config = dict(
    vocab_size=2048,
    norm='layernorm',
    norm_place='pre',
    attn_scale=0.125,
    tie_embeddings=True,
    parallel_block=False,
    init='normal',
    optimizer='soap_variant',
    lr_head=0.0102,
    decay_shape='linear',
    dataset='wikipedia_en',
)
Each number is 200 + 20 x the weight over its row's rms, rounded and kept within 0 to 999. Layers, rows and columns count from 0. The size before them is the row's rms in percent of the matrix's.

# down: layer 7 MLP down (transposed), 512x128, rms 0.0603, rows 448-500, columns 64-127
# up: layer 7 MLP up, 512x128, rms 0.0603, rows 449-500, columns 64-127
down448,101,191,208,197,209,231,198,169,187,185,204,226,206,167,199,177,178,217,197,228,170,240,177,202,205,174,221,188,214,172,177,190,225,180,182,199,181,196,196,187,217,226,248,210,213,154,181,216,243,178,203,199,194,192,184,207,216,173,209,232,201,188,213,194,203
up449,097,232,208,195,189,203,183,196,187,199,219,161,198,238,203,191,235,242,186,218,209,173,175,203,205,241,172,208,226,225,188,226,190,197,187,172,206,229,224,215,203,183,185,190,221,165,203,223,186,216,162,229,198,180,194,225,249,204,213,199,217,214,197,215,207
down449,096,265,198,224,224,201,201,169,202,198,194,208,203,212,212,195,203,199,196,185,213,231,154,188,219,184,223,238,182,199,240,179,207,177,199,215,185,209,203,200,186,227,226,184,223,230,175,181,194,195,215,192,179,213,145,216,202,165,195,192,175,193,185,216,182
up450,102,194,206,190,199,179,179,190,223,243,211,189,198,210,230,169,213,200,224,165,209,188,169,217,217,253,201,197,212,220,196,207,206,190,196,211,207,175,192,182,218,194,208,222,180,181,204,219,252,231,208,204,210,187,190,227,221,194,214,185,211,220,189,197,194
down450,094,198,187,185,207,164,185,207,146,183,204,203,211,224,178,202,177,166,183,229,233,215,194,186,187,191,180,206,147,167,213,212,223,185,208,194,209,207,217,204,168,179,202,190,186,178,188,186,158,168,167,210,191,202,234,178,190,197,227,234,229,200,173,182,230
up451,106,212,188,152,214,188,181,237,189,206,211,197,209,226,210,214,180,221,200,234,229,185,176,203,182,236,209,172,224,203,195,264,210,217,202,235,194,209,171,213,197,195,237,202,201,205,174,198,174,181,175,190,218,192,209,212,181,191,216,192,212,199,226,219,175
down451,105,191,196,207,169,176,181,179,189,211,165,173,192,176,236,230,215,204,216,205,219,191,159,208,175,204,228,255,194,209,142,203,211,180,191,162,217,181,231,189,189,197,186,215,198,206,199,189,208,185,223,222,226,211,176,199,179,203,173,203,202,174,196,223,167
up452,092,194,244,198,207,168,195,195,209,179,229,213,199,221,214,217,187,221,197,186,194,189,184,231,222,195,191,188,193,198,184,182,210,215,208,211,228,205,225,143,158,201,194,201,213,208,183,238,199,194,193,215,202,198,211,210,171,201,186,210,178,254,189,193,213
down452,102,240,175,204,225,192,175,185,203,211,197,190,174,216,208,200,211,177,211,220,193,190,230,191,182,197,187,209,179,252,222,192,168,168,219,168,185,194,214,222,241,178,233,200,169,191,207,176,188,217,163,196,218,206,182,176,223,205,202,193,207,158,212,206,225
up453,108,209,182,171,216,213,209,200,199,205,197,197,215,212,235,197,196,222,210,192,156,207,210,222,182,207,224,194,204,232,204,178,209,247,202,210,188,209,216,227,231,197,211,179,211,200,245,227,189,196,197,227,232,183,192,145,203,214,186,203,210,218,186,228,207
down453,102,212,184,199,213,175,238,173,188,205,156,182,207,186,190,192,198,205,226,193,199,191,189,212,214,202,258,192,211,222,200,210,211,189,197,214,235,198,187,217,193,206,188,195,176,232,192,198,191,197,164,207,211,202,169,191,162,210,197,183,160,217,214,201,231
up454,101,234,210,189,241,205,194,199,239,215,187,250,183,246,195,191,185,252,208,202,222,155,231,201,180,175,227,196,187,203,196,232,197,232,245,172,199,183,203,202,186,231,179,206,215,179,189,204,207,213,175,224,215,214,162,232,226,191,211,218,215,195,197,205,198
down454,115,215,161,191,168,200,207,222,174,197,210,207,222,199,204,215,172,205,188,191,182,192,162,182,177,188,164,210,212,243,190,187,200,166,181,208,209,214,202,221,176,219,207,208,185,204,174,191,207,198,190,199,193,169,152,158,179,229,185,211,206,175,197,187,199
up455,099,222,204,180,194,188,184,169,171,199,167,187,238,194,219,220,211,183,234,191,216,228,186,213,220,213,226,207,177,194,229,178,223,165,199,205,188,174,190,190,193,182,215,191,218,192,237,197,183,196,179,203,200,220,199,193,197,198,220,176,191,182,187,200,202
down455,094,208,169,225,201,228,196,225,201,192,204,238,199,198,201,179,194,192,194,238,208,198,243,174,195,156,193,154,208,204,174,198,190,202,185,215,222,221,212,205,204,215,204,198,178,190,185,227,214,171,177,198,223,204,181,175,233,233,208,234,196,221,207,177,182
up456,095,247,151,188,232,201,197,193,228,240,212,216,222,228,231,210,200,174,209,195,212,170,221,185,173,179,161,201,183,217,227,206,199,172,239,203,211,180,202,166,180,180,192,176,192,205,193,202,199,219,214,237,176,204,184,231,224,214,180,177,203,206,184,213,217
down456,104,188,214,178,201,204,202,189,212,187,176,176,200,166,183,200,231,204,215,199,185,182,245,216,180,168,200,168,220,216,224,188,177,186,209,218,200,197,180,194,179,163,207,177,212,213,186,227,208,202,237,192,199,150,193,176,208,228,193,164,167,207,200,184,204
up457,107,210,213,216,181,193,235,233,171,226,143,214,182,196,208,218,212,186,215,202,195,210,236,217,175,187,163,211,201,193,190,219,188,205,236,216,180,183,183,175,178,209,195,202,194,198,204,236,201,211,173,196,162,226,211,190,200,214,197,184,221,236,209,164,171
down457,105,191,243,190,171,175,213,207,195,211,189,205,215,200,239,181,231,208,182,162,217,198,217,196,229,203,163,203,214,192,196,181,223,223,189,154,187,211,207,185,183,187,226,200,205,207,206,213,216,207,225,184,216,178,190,194,178,193,189,223,175,177,226,171,164
up458,105,186,194,219,234,187,187,258,218,188,204,222,236,221,210,191,222,208,179,223,191,229,210,201,187,191,198,235,188,200,224,226,193,221,199,213,196,201,208,211,183,189,207,222,188,235,206,183,212,222,200,205,220,186,215,160,224,228,217,220,227,237,215,205,212
down458,099,218,184,212,194,206,234,203,179,197,195,201,219,183,204,163,212,217,202,192,193,221,202,208,229,185,191,160,192,190,193,196,189,177,196,192,186,204,212,169,151,202,214,236,220,192,224,201,189,203,196,194,209,216,215,231,228,214,183,203,220,187,181,231,174
up459,098,211,200,182,231,188,219,178,206,213,208,220,192,187,203,201,210,184,221,193,190,231,165,179,161,195,193,200,211,209,215,228,202,221,196,216,176,206,212,202,203,153,232,202,177,185,175,191,192,145,222,190,211,198,209,215,212,213,242,190,202,248,197,214,173
down459,096,192,195,179,225,203,222,226,209,206,221,195,208,214,208,198,248,171,205,211,210,186,202,190,188,208,179,237,206,186,210,229,204,213,215,190,192,187,188,174,196,187,194,215,204,205,218,202,200,170,184,181,179,222,204,172,217,209,205,235,184,176,167,243,153
up460,104,207,192,212,212,247,213,170,211,220,173,200,183,173,216,208,212,188,224,205,235,211,187,212,203,213,198,184,208,181,198,205,207,198,163,207,219,217,206,219,230,189,218,180,216,227,203,208,202,189,176,205,206,173,241,213,195,183,224,242,244,181,190,220,213
down460,100,234,213,182,215,186,187,195,190,168,221,190,245,204,175,224,167,202,209,229,205,226,224,241,183,158,179,226,212,220,183,181,202,202,227,190,184,198,190,173,246,203,217,210,224,197,186,203,218,199,177,200,203,199,211,173,212,212,191,214,156,221,192,194,227
up461,099,231,194,219,198,200,217,219,184,248,202,222,183,211,236,200,199,197,223,208,203,189,200,220,179,172,155,191,188,193,225,230,183,201,186,187,199,196,194,203,179,187,193,189,229,208,207,170,132,150,186,163,190,190,161,196,195,227,195,214,183,171,187,173,211
down461,101,230,184,192,204,208,219,221,197,206,229,197,205,194,195,177,171,180,151,190,210,192,187,202,218,196,179,171,199,175,207,174,199,190,220,193,206,204,227,191,224,189,219,170,215,172,206,225,249,215,184,195,214,251,222,201,221,232,212,187,229,205,215,234,170
up462,089,225,187,200,192,204,190,188,181,249,205,211,179,186,197,213,200,199,168,211,191,190,249,235,211,203,196,200,213,167,224,209,192,215,236,216,157,193,196,213,191,201,224,190,190,187,197,202,201,201,188,177,208,193,183,211,208,210,216,140,190,205,184,211,161
down462,090,222,189,189,205,224,180,204,231,181,193,168,227,208,202,199,187,230,203,225,172,213,184,205,199,204,209,196,212,219,184,211,209,171,207,210,202,218,232,198,180,232,158,223,243,208,175,191,220,212,183,204,183,213,192,205,217,235,213,228,252,200,202,194,206
up463,094,193,234,194,170,162,193,190,225,188,222,182,218,181,203,212,187,217,191,230,201,190,194,171,201,205,221,165,164,184,177,209,192,175,204,165,174,205,183,196,165,217,193,195,204,199,214,164,210,222,185,205,213,174,158,208,197,158,170,207,164,176,199,188,135
down463,093,185,148,195,191,246,226,191,189,220,186,215,194,224,225,197,232,182,204,199,218,198,200,173,209,230,190,206,257,202,201,191,215,192,181,183,198,208,225,222,215,171,234,185,218,192,219,187,178,192,202,191,230,210,240,221,223,207,217,215,234,260,213,222,217
up464,093,202,191,173,177,192,221,188,214,227,175,216,192,212,216,194,203,204,195,175,181,201,169,207,175,211,184,224,192,192,199,242,225,194,189,191,211,152,179,176,197,215,195,184,194,182,229,209,228,195,210,150,220,179,210,197,156,213,185,178,201,227,216,193,203
down464,094,203,180,209,218,183,204,174,209,193,195,196,227,176,227,177,197,207,186,193,201,197,228,162,173,218,206,206,205,184,197,155,168,175,239,193,203,223,183,174,195,180,202,164,215,204,201,170,173,191,197,209,194,191,172,197,202,182,209,214,193,207,244,199,184
up465,102,213,189,190,179,198,165,240,244,191,162,190,179,227,194,192,196,229,202,192,215,205,251,217,203,183,187,179,221,210,225,240,182,191,228,188,198,213,178,182,184,174,197,215,215,192,206,180,216,179,226,222,197,226,219,220,223,225,209,207,171,237,211,213,223
down465,105,220,179,236,224,227,192,211,231,216,217,194,207,160,242,208,213,195,209,184,201,220,206,206,172,177,209,239,195,208,231,189,197,212,216,171,209,199,213,181,230,199,174,190,198,188,195,187,176,190,197,193,178,202,231,219,201,210,206,228,245,170,177,245,191
up466,083,231,201,212,199,198,170,205,179,192,194,217,210,204,181,225,172,181,186,188,203,237,206,181,232,220,167,237,177,204,174,208,193,205,235,206,195,182,231,191,163,210,192,194,193,185,193,176,201,208,180,182,159,196,236,196,174,239,201,213,171,206,235,158,213
down466,100,202,175,200,225,205,196,202,232,200,179,189,218,183,199,169,201,207,166,217,222,188,230,233,163,207,241,169,189,208,186,202,216,177,163,194,197,236,188,184,216,192,202,208,197,221,185,246,208,184,179,208,204,218,195,192,198,197,194,191,208,147,175,231,173
up467,107,194,214,184,226,202,216,191,219,189,191,247,213,225,192,207,196,246,184,186,171,195,220,244,219,192,206,200,211,204,198,229,202,219,193,234,203,212,196,193,203,199,223,233,209,173,207,181,172,238,181,214,213,182,189,191,230,197,207,215,230,216,194,187,217
down467,107,208,212,208,230,183,176,205,219,190,236,220,221,213,185,221,196,223,180,221,181,225,200,202,249,179,229,198,190,189,176,224,206,222,197,194,209,183,213,177,195,181,200,180,209,232,179,215,194,226,188,222,184,181,226,206,212,205,239,238,213,231,193,177,189
up468,095,178,193,210,184,193,172,200,170,193,192,215,174,204,231,238,204,246,170,204,172,211,223,174,174,175,197,178,200,189,174,213,239,214,204,227,177,249,207,164,175,221,179,207,179,193,235,197,238,230,179,231,199,221,200,233,215,213,198,206,233,213,220,227,205
down468,103,195,221,198,199,171,212,203,190,210,200,211,197,229,178,217,213,175,180,186,200,239,208,188,209,170,159,207,196,224,183,213,157,187,157,182,197,219,157,193,177,223,202,191,170,223,198,182,178,181,215,192,169,176,197,178,154,194,200,198,196,197,178,197,192
up469,104,207,189,220,175,204,206,198,209,152,219,262,220,198,207,232,209,192,216,177,223,169,187,171,189,201,211,217,193,194,236,204,210,213,166,187,166,185,200,196,187,223,200,202,180,198,191,162,190,210,204,247,191,202,215,182,194,184,212,203,211,209,212,211,196
down469,099,204,191,229,195,183,221,197,205,204,214,216,194,213,213,222,238,216,184,171,193,229,192,188,181,186,192,195,208,212,209,163,225,167,205,189,173,198,189,228,191,216,208,178,191,179,177,178,213,216,206,229,201,182,197,151,234,192,185,233,194,217,228,200,211
up470,101,210,181,195,185,191,191,200,212,242,180,214,199,225,200,195,224,222,213,204,158,221,213,246,193,183,228,206,216,202,199,239,206,199,203,197,198,216,176,208,183,203,192,203,219,220,179,196,189,168,247,191,159,210,217,203,222,195,191,214,199,154,211,221,209
down470,105,227,196,179,168,225,211,220,201,225,230,186,198,195,194,177,172,224,193,196,185,221,215,220,250,225,197,204,180,196,204,244,169,210,172,198,244,202,141,190,200,224,206,230,208,197,194,182,199,215,212,201,233,229,206,182,181,226,208,214,198,195,204,182,201
up471,092,166,221,193,193,204,244,213,216,172,151,204,170,222,220,192,194,188,202,197,194,195,214,240,210,212,225,205,215,199,177,259,197,202,192,226,225,205,201,218,190,196,182,220,178,180,214,193,213,217,187,185,195,227,191,196,210,214,225,194,203,230,191,179,161
down471,088,189,174,161,198,169,204,181,192,210,201,178,197,151,200,221,204,188,217,206,214,214,201,171,202,235,203,197,170,202,211,161,197,191,218,170,182,215,189,189,202,235,179,215,221,187,177,221,201,200,236,197,199,194,230,227,234,191,214,202,186,184,238,216,197
up472,095,222,219,177,166,161,213,196,197,220,209,185,215,211,197,182,186,206,202,186,193,175,230,211,160,216,193,163,198,203,201,180,198,246,207,189,206,202,204,203,167,188,185,177,181,206,233,178,190,191,185,184,250,193,173,207,233,198,203,195,201,203,225,207,182
down472,095,194,193,207,180,199,202,219,197,219,188,207,178,201,161,172,204,241,215,194,175,208,161,222,177,218,190,192,211,198,196,198,192,216,175,206,184,172,184,164,196,225,203,231,175,194,192,198,213,194,177,181,210,199,205,247,172,214,208,233,186,207,191,207,188
up473,095,209,222,208,221,186,191,166,245,213,187,213,192,218,211,211,209,206,206,218,174,211,224,213,217,191,198,200,181,192,206,218,234,202,144,233,222,206,241,220,222,200,181,183,196,168,215,227,194,196,158,196,208,189,203,169,200,165,214,190,186,226,179,195,208
down473,108,182,190,205,199,209,190,206,199,178,162,191,189,211,210,210,207,207,189,201,231,212,219,196,216,226,245,200,178,211,167,173,174,184,205,204,186,207,209,176,176,212,189,233,206,200,209,200,207,181,218,216,190,205,252,177,237,216,198,214,201,213,185,218,243
up474,111,220,202,233,157,195,196,193,227,241,228,213,195,200,233,220,212,194,234,203,198,211,202,243,189,217,192,182,214,156,184,198,174,217,219,180,220,189,202,217,196,190,214,219,210,220,219,238,165,196,194,223,189,209,230,202,215,210,188,201,194,215,212,224,220
down474,096,196,198,204,196,224,192,174,190,179,183,213,169,179,245,201,240,223,180,199,228,168,215,187,224,217,185,219,198,170,172,198,239,183,232,222,216,198,184,208,170,224,198,204,206,182,199,166,205,225,198,191,201,190,196,162,205,178,192,197,188,200,184,179,199
up475,100,187,251,211,218,222,215,204,215,152,234,205,205,214,199,159,213,212,209,230,190,234,206,207,183,195,210,227,230,182,212,217,197,190,219,224,194,235,236,223,192,227,178,193,168,200,178,252,201,236,223,224,203,197,182,186,183,212,211,176,207,213,213,222,217
down475,097,202,185,201,211,197,220,201,165,229,208,212,187,171,168,217,191,193,231,190,202,211,156,221,206,230,198,211,200,192,202,176,217,171,160,184,215,226,179,183,215,185,220,197,226,221,237,181,219,216,172,200,214,194,237,220,215,175,173,195,155,183,182,206,225
up476,108,188,211,185,198,200,191,206,227,204,159,182,199,215,253,162,190,199,226,206,187,254,214,205,219,210,219,222,181,228,217,205,197,211,245,171,171,178,208,203,188,188,197,244,195,203,223,211,224,199,211,183,160,211,185,184,226,199,184,229,194,212,191,221,231
down476,123,188,204,204,242,227,215,229,180,170,220,197,205,192,175,209,214,209,214,225,159,175,200,173,203,206,178,197,182,195,208,171,198,209,194,210,167,187,236,184,247,231,171,197,219,214,186,183,199,189,216,223,201,193,215,218,219,203,183,195,218,193,184,175,216
up477,100,195,199,173,249,220,176,197,216,178,191,175,227,209,226,179,186,175,172,198,237,161,206,221,197,189,198,195,181,197,189,208,197,167,201,184,218,183,191,151,198,228,205,184,193,210,178,180,179,151,217,190,191,184,225,186,221,224,147,194,192,197,186,180,182
down477,098,199,201,212,163,171,198,212,180,230,232,181,200,202,185,232,242,206,199,219,193,217,224,198,227,223,162,209,204,210,179,205,227,203,213,210,178,208,201,157,146,179,176,210,187,181,224,188,195,186,204,196,212,212,183,209,230,177,206,209,200,196,229,211,224
up478,100,232,190,204,199,213,228,199,189,172,190,225,211,181,223,209,190,169,214,172,164,197,192,185,212,205,189,231,213,210,161,207,187,203,182,209,204,223,188,187,173,196,203,180,212,211,179,170,195,185,179,183,193,171,243,200,189,219,249,190,213,205,187,174,205
down478,093,208,216,191,211,178,215,189,198,226,204,173,183,196,199,208,200,174,183,201,215,166,185,233,217,193,219,203,175,233,220,199,173,158,205,204,222,199,166,213,193,178,221,235,195,173,216,205,205,223,218,219,189,210,177,185,190,216,170,173,216,209,224,246,190
up479,100,200,192,204,210,184,177,203,162,218,213,172,191,198,249,207,222,221,201,208,186,244,197,177,192,229,183,193,205,196,188,204,162,225,176,181,166,203,188,207,217,187,187,243,185,216,197,187,193,174,222,229,217,173,225,180,214,164,211,214,172,200,194,197,188
down479,097,206,225,211,175,188,201,201,189,169,208,194,207,188,204,223,199,234,184,189,194,200,211,225,215,198,187,210,208,196,161,190,227,234,227,208,180,193,213,193,173,205,225,186,209,157,184,194,179,178,196,232,201,202,155,191,224,199,207,208,235,160,206,203,222
up480,099,185,209,198,230,202,205,214,189,204,222,223,209,211,161,194,169,216,195,202,170,240,202,191,166,188,205,174,179,193,155,226,222,233,201,195,213,241,214,161,204,160,191,188,196,173,194,181,208,203,230,252,200,189,218,196,193,181,219,221,220,235,200,232,217
down480,099,218,195,187,220,260,154,192,206,231,167,205,213,203,202,187,212,249,222,187,195,193,214,206,179,192,218,196,233,208,192,179,194,179,215,168,198,210,201,172,200,203,227,185,204,188,140,216,164,228,217,215,180,214,190,197,193,203,216,210,185,206,242,184,168
up481,099,194,200,224,217,202,224,205,221,228,184,206,194,227,188,221,189,172,205,220,184,189,222,218,208,179,197,188,192,217,240,190,207,192,170,190,243,177,224,197,194,234,201,177,178,225,209,217,219,202,199,192,188,195,197,216,232,209,185,205,250,194,212,196,219
down481,098,182,193,176,206,175,227,205,197,193,234,158,195,201,235,177,228,191,175,183,224,223,171,206,201,176,213,227,217,187,227,198,188,199,189,176,200,228,184,200,201,218,237,202,212,202,209,189,184,164,206,206,223,190,185,206,180,216,226,181,201,175,183,187,229
up482,098,189,181,186,208,189,205,218,225,228,235,212,217,189,232,205,184,197,210,227,215,206,192,173,215,194,195,201,183,171,200,187,228,172,189,201,203,207,220,197,211,185,168,177,210,152,231,234,217,213,209,173,185,208,196,225,171,235,194,219,211,185,177,219,228
down482,090,214,215,199,215,163,195,191,212,209,168,196,187,205,189,232,223,237,218,180,162,202,213,207,206,223,221,217,218,196,226,199,209,190,194,194,167,167,185,135,185,211,195,192,186,226,182,203,179,165,173,209,198,225,221,202,217,176,235,195,215,225,208,172,178
up483,092,217,195,194,202,186,211,209,227,145,191,218,196,187,206,199,206,227,223,186,202,190,172,220,207,198,208,211,242,210,223,203,233,199,179,182,190,201,176,213,183,196,228,199,200,207,224,212,180,217,218,250,183,196,223,181,181,192,198,203,182,235,185,206,189
down483,090,196,191,251,195,180,218,193,235,200,211,157,194,212,213,205,195,195,210,210,206,223,214,188,218,208,214,188,199,179,214,194,176,218,200,170,230,246,180,203,184,216,207,229,200,194,252,203,210,171,193,185,199,179,202,233,187,195,235,227,205,163,201,162,187
up484,101,185,222,162,184,180,197,252,217,211,185,194,226,205,197,184,187,244,209,212,197,192,213,212,223,234,178,211,181,201,195,215,230,216,150,200,199,180,203,190,189,213,200,204,201,229,246,229,204,210,200,248,227,205,191,205,205,212,220,205,231,213,220,213,208
down484,100,187,193,190,192,190,225,228,189,197,181,199,194,196,192,182,212,204,229,197,153,205,247,224,251,216,164,187,157,175,213,183,198,212,212,170,209,216,230,226,249,215,201,201,199,180,244,135,205,213,211,201,205,203,170,193,177,171,206,161,182,169,214,217,182
up485,102,218,212,200,220,186,189,203,211,193,190,174,176,214,260,234,224,209,218,214,182,215,205,225,206,202,176,203,207,199,192,208,205,219,205,198,210,225,211,195,180,191,213,204,218,227,186,230,172,228,131,202,153,185,195,228,218,226,205,199,222,190,219,244,205
down485,098,175,225,222,203,207,219,229,231,186,232,192,200,175,179,225,223,230,204,198,187,177,187,186,205,211,182,198,177,207,193,196,183,201,168,218,207,206,176,217,222,154,228,200,195,222,191,198,201,201,197,196,195,193,226,235,233,206,195,234,201,221,249,187,184
up486,100,165,225,199,180,204,213,181,233,222,219,211,226,210,210,187,159,167,205,219,190,227,217,203,180,194,208,201,179,197,186,185,219,217,219,199,192,188,192,231,177,211,210,212,185,202,195,198,216,201,175,199,224,231,197,198,193,202,196,188,245,172,183,232,183
down486,097,177,212,193,205,229,208,215,210,185,195,225,165,224,157,196,222,220,196,197,216,199,196,209,234,213,189,204,230,211,199,205,182,205,207,190,194,217,200,170,174,218,209,203,196,187,201,235,228,184,239,221,214,234,209,184,244,166,208,188,195,204,224,195,172
up487,086,212,198,164,199,249,201,188,200,199,195,197,203,193,170,222,214,202,200,172,186,226,197,178,160,185,195,227,210,245,236,235,234,200,230,210,206,213,186,185,216,205,204,199,223,171,179,222,221,236,205,208,186,188,178,216,203,224,228,226,203,217,205,186,217
down487,086,217,212,224,231,176,200,210,206,219,207,214,213,196,222,185,174,219,192,213,179,177,218,228,234,212,221,215,180,163,204,206,188,230,166,195,221,177,198,227,212,181,214,190,191,211,238,178,149,199,204,192,203,232,191,241,217,200,190,160,205,220,210,225,182
up488,107,201,178,217,178,217,201,222,227,213,229,205,225,214,239,194,231,166,195,230,208,197,203,207,203,200,215,188,202,237,194,206,199,227,198,229,204,200,196,238,249,210,216,203,197,182,200,189,204,213,231,163,216,196,190,210,213,199,234,203,213,188,216,183,186
down488,088,217,194,184,217,162,189,191,192,199,203,183,218,208,177,232,205,189,210,179,216,196,214,227,193,221,175,178,183,223,227,206,214,183,197,195,214,194,184,199,205,213,233,170,179,175,199,204,202,245,204,200,180,190,225,160,215,174,206,218,193,244,160,185,185
up489,105,230,206,209,193,193,234,186,193,234,245,187,223,201,208,173,206,211,201,204,195,195,210,197,160,217,204,160,205,182,228,216,176,180,187,219,216,204,222,225,180,244,183,216,194,186,230,235,217,214,168,208,151,211,209,224,221,201,188,232,185,211,250,232,246
down489,104,226,212,152,213,193,178,221,198,205,202,204,216,191,191,197,199,185,195,166,181,240,225,214,198,192,222,187,203,191,185,188,206,228,236,219,186,194,191,212,206,221,227,210,243,188,204,193,198,204,207,216,202,217,205,191,193,183,181,186,213,167,195,197,201
up490,115,188,217,208,203,222,226,225,212,227,214,207,220,227,211,243,212,239,221,190,218,201,201,221,202,191,225,200,224,207,188,192,166,163,186,201,210,220,196,219,194,202,199,209,233,213,221,245,224,214,219,207,184,214,215,229,209,207,240,214,246,234,197,206,194
down490,092,193,216,211,220,167,189,198,204,193,223,209,191,194,183,194,181,217,194,223,163,208,194,227,205,170,200,213,144,227,219,212,196,226,193,201,193,210,213,187,212,235,174,187,232,188,177,188,202,174,220,193,169,180,202,189,168,193,205,196,220,199,183,202,236
up491,092,216,230,209,237,229,227,163,191,236,189,205,211,193,234,188,203,209,189,241,221,213,217,209,224,202,174,199,202,215,234,207,200,207,202,197,189,201,238,197,220,202,183,190,202,205,197,218,213,181,228,203,194,214,191,242,180,186,204,181,186,203,205,232,147
down491,092,180,201,186,180,186,189,180,211,159,225,213,187,217,176,203,169,189,208,192,178,183,167,172,160,193,232,195,214,161,181,207,188,148,192,199,204,168,196,220,173,166,189,206,225,171,197,208,228,209,179,194,225,172,223,187,191,200,203,210,200,186,200,192,225
up492,098,191,179,195,168,167,188,206,230,225,222,232,204,203,225,179,176,208,200,216,203,187,227,196,193,200,200,189,199,209,148,200,215,169,162,185,213,229,188,224,231,195,183,213,175,213,177,202,206,189,214,203,206,197,211,205,199,196,206,187,224,206,193,215,198
down492,096,190,206,184,196,165,244,222,200,170,194,240,190,172,212,157,165,202,197,215,199,203,187,175,211,222,212,170,204,175,172,203,236,170,204,243,186,206,223,208,192,205,215,192,202,201,221,185,206,161,199,191,194,231,220,177,188,177,182,201,213,216,220,174,202
up493,095,217,216,202,201,228,221,197,215,218,168,234,210,171,214,184,239,203,175,260,244,236,198,219,173,208,183,199,220,217,170,183,205,214,217,200,187,212,240,198,171,209,199,198,182,227,182,190,212,176,215,172,182,222,217,207,214,170,168,214,215,199,185,219,214
down493,098,197,177,212,191,251,217,227,185,211,230,168,213,200,211,205,217,186,211,216,184,195,222,206,236,189,198,218,194,183,183,190,187,229,223,232,200,236,189,201,225,211,218,202,190,188,240,174,208,221,194,163,232,175,196,167,227,161,214,148,215,232,178,198,215
up494,101,176,194,219,184,187,181,173,180,206,223,248,198,207,213,188,190,183,197,173,196,223,233,224,221,196,187,215,227,216,202,237,202,190,182,210,234,205,165,201,196,177,218,169,195,189,200,189,210,207,188,191,153,166,220,180,189,192,196,210,203,228,264,193,212
down494,107,208,181,198,193,248,209,221,207,186,192,164,187,187,208,205,206,233,209,207,192,222,145,185,195,187,223,225,188,214,168,182,214,222,203,176,204,202,209,216,170,197,199,229,210,205,204,230,184,190,233,212,210,234,202,184,167,224,218,215,207,199,147,205,220
up495,116,198,203,224,227,202,215,207,231,212,210,163,188,171,227,218,216,212,204,210,217,199,209,194,236,191,194,213,251,196,208,234,185,193,198,236,180,225,217,178,178,238,187,223,221,199,192,194,235,215,197,220,176,206,227,182,211,207,205,207,209,199,196,210,163
down495,111,182,191,212,196,219,197,230,222,244,192,193,179,190,214,173,218,221,198,178,179,211,203,193,225,197,187,200,208,185,194,221,185,208,191,189,196,186,236,191,213,188,192,235,189,176,206,218,148,228,192,217,193,177,215,186,196,225,224,227,175,204,174,191,233
up496,098,167,167,232,219,206,222,185,228,223,202,182,220,195,179,198,179,212,187,177,197,223,217,217,192,197,196,182,202,180,184,194,203,202,196,181,208,200,179,186,222,231,171,202,179,203,190,200,222,192,163,231,222,203,240,206,160,217,169,195,180,197,182,206,224
down496,097,189,185,204,185,193,185,201,219,210,185,215,180,194,183,194,249,192,192,203,202,181,212,187,203,190,207,199,199,209,207,192,210,164,180,176,174,196,170,214,190,175,223,194,190,193,200,205,179,170,180,184,231,220,172,172,210,176,164,197,203,181,232,189,194
up497,092,222,214,185,185,209,169,226,217,204,181,209,226,212,229,190,175,180,225,213,198,223,212,207,196,216,211,219,201,192,227,206,194,212,204,193,222,223,222,184,204,186,227,176,173,147,221,211,197,206,197,223,224,209,208,190,209,207,210,197,192,226,218,206,174
down497,092,198,222,191,201,214,197,210,201,161,244,199,200,215,183,225,217,223,172,211,201,196,210,214,204,182,204,202,179,196,210,211,221,180,204,217,214,200,184,209,204,214,198,177,222,231,203,170,222,213,177,173,172,191,194,225,155,213,212,249,217,188,161,188,180
up498,098,221,193,181,195,197,162,201,200,177,163,197,241,193,186,216,176,181,180,187,205,213,184,193,213,210,214,221,205,196,195,196,194,171,202,178,249,240,202,218,178,210,241,204,202,170,207,203,214,164,190,213,148,224,216,199,207,217,184,196,197,186,211,163,217
down498,100,201,169,194,198,210,176,221,179,173,203,199,178,192,209,173,188,203,230,220,214,233,214,196,221,202,212,176,222,216,175,178,223,235,191,226,185,214,199,190,154,196,222,225,178,183,230,222,187,235,210,197,188,192,205,198,229,210,200,186,202,218,240,250,183
up499,094,211,179,210,227,141,169,211,209,201,191,212,208,209,209,221,173,187,171,177,201,201,176,183,225,179,222,196,202,208,213,200,186,162,201,192,172,212,170,187,203,213,174,210,195,192,199,203,169,218,190,200,166,187,174,204,198,181,222,249,234,210,199,226,222
down499,101,222,210,193,154,251,183,173,212,190,216,179,195,179,176,239,227,198,207,223,215,195,237,167,200,200,125,209,192,215,219,203,197,223,189,209,226,188,212,207,223,185,240,195,199,211,198,194,209,179,222,229,213,219,215,196,205,199,217,170,169,185,209,192,193
up500,104,204,222,210,209,203,213,193,201,216,174,200,181,223,211,207,197,225,220,196,184,223,226,207,188,197,189,193,194,186,242,180,185,204,222,193,236,187,203,196,187,204,196,180,208,203,196,192,210,202,238,233,229,151,192,211,200,212,194,213,231,209,201,243,226
down500,100,172,234,199,199,225,181,203,205,226,185,218,180,216,223,238,222,195,188,202,189,189,197,229,209,211,213,192,181,185,158,189,218,243,232,186,215,225,219,173,199,174,173,205,214,169,177,193,199,172,208,190,212,198,215,224,213,201,214,191,225,141,173,214,208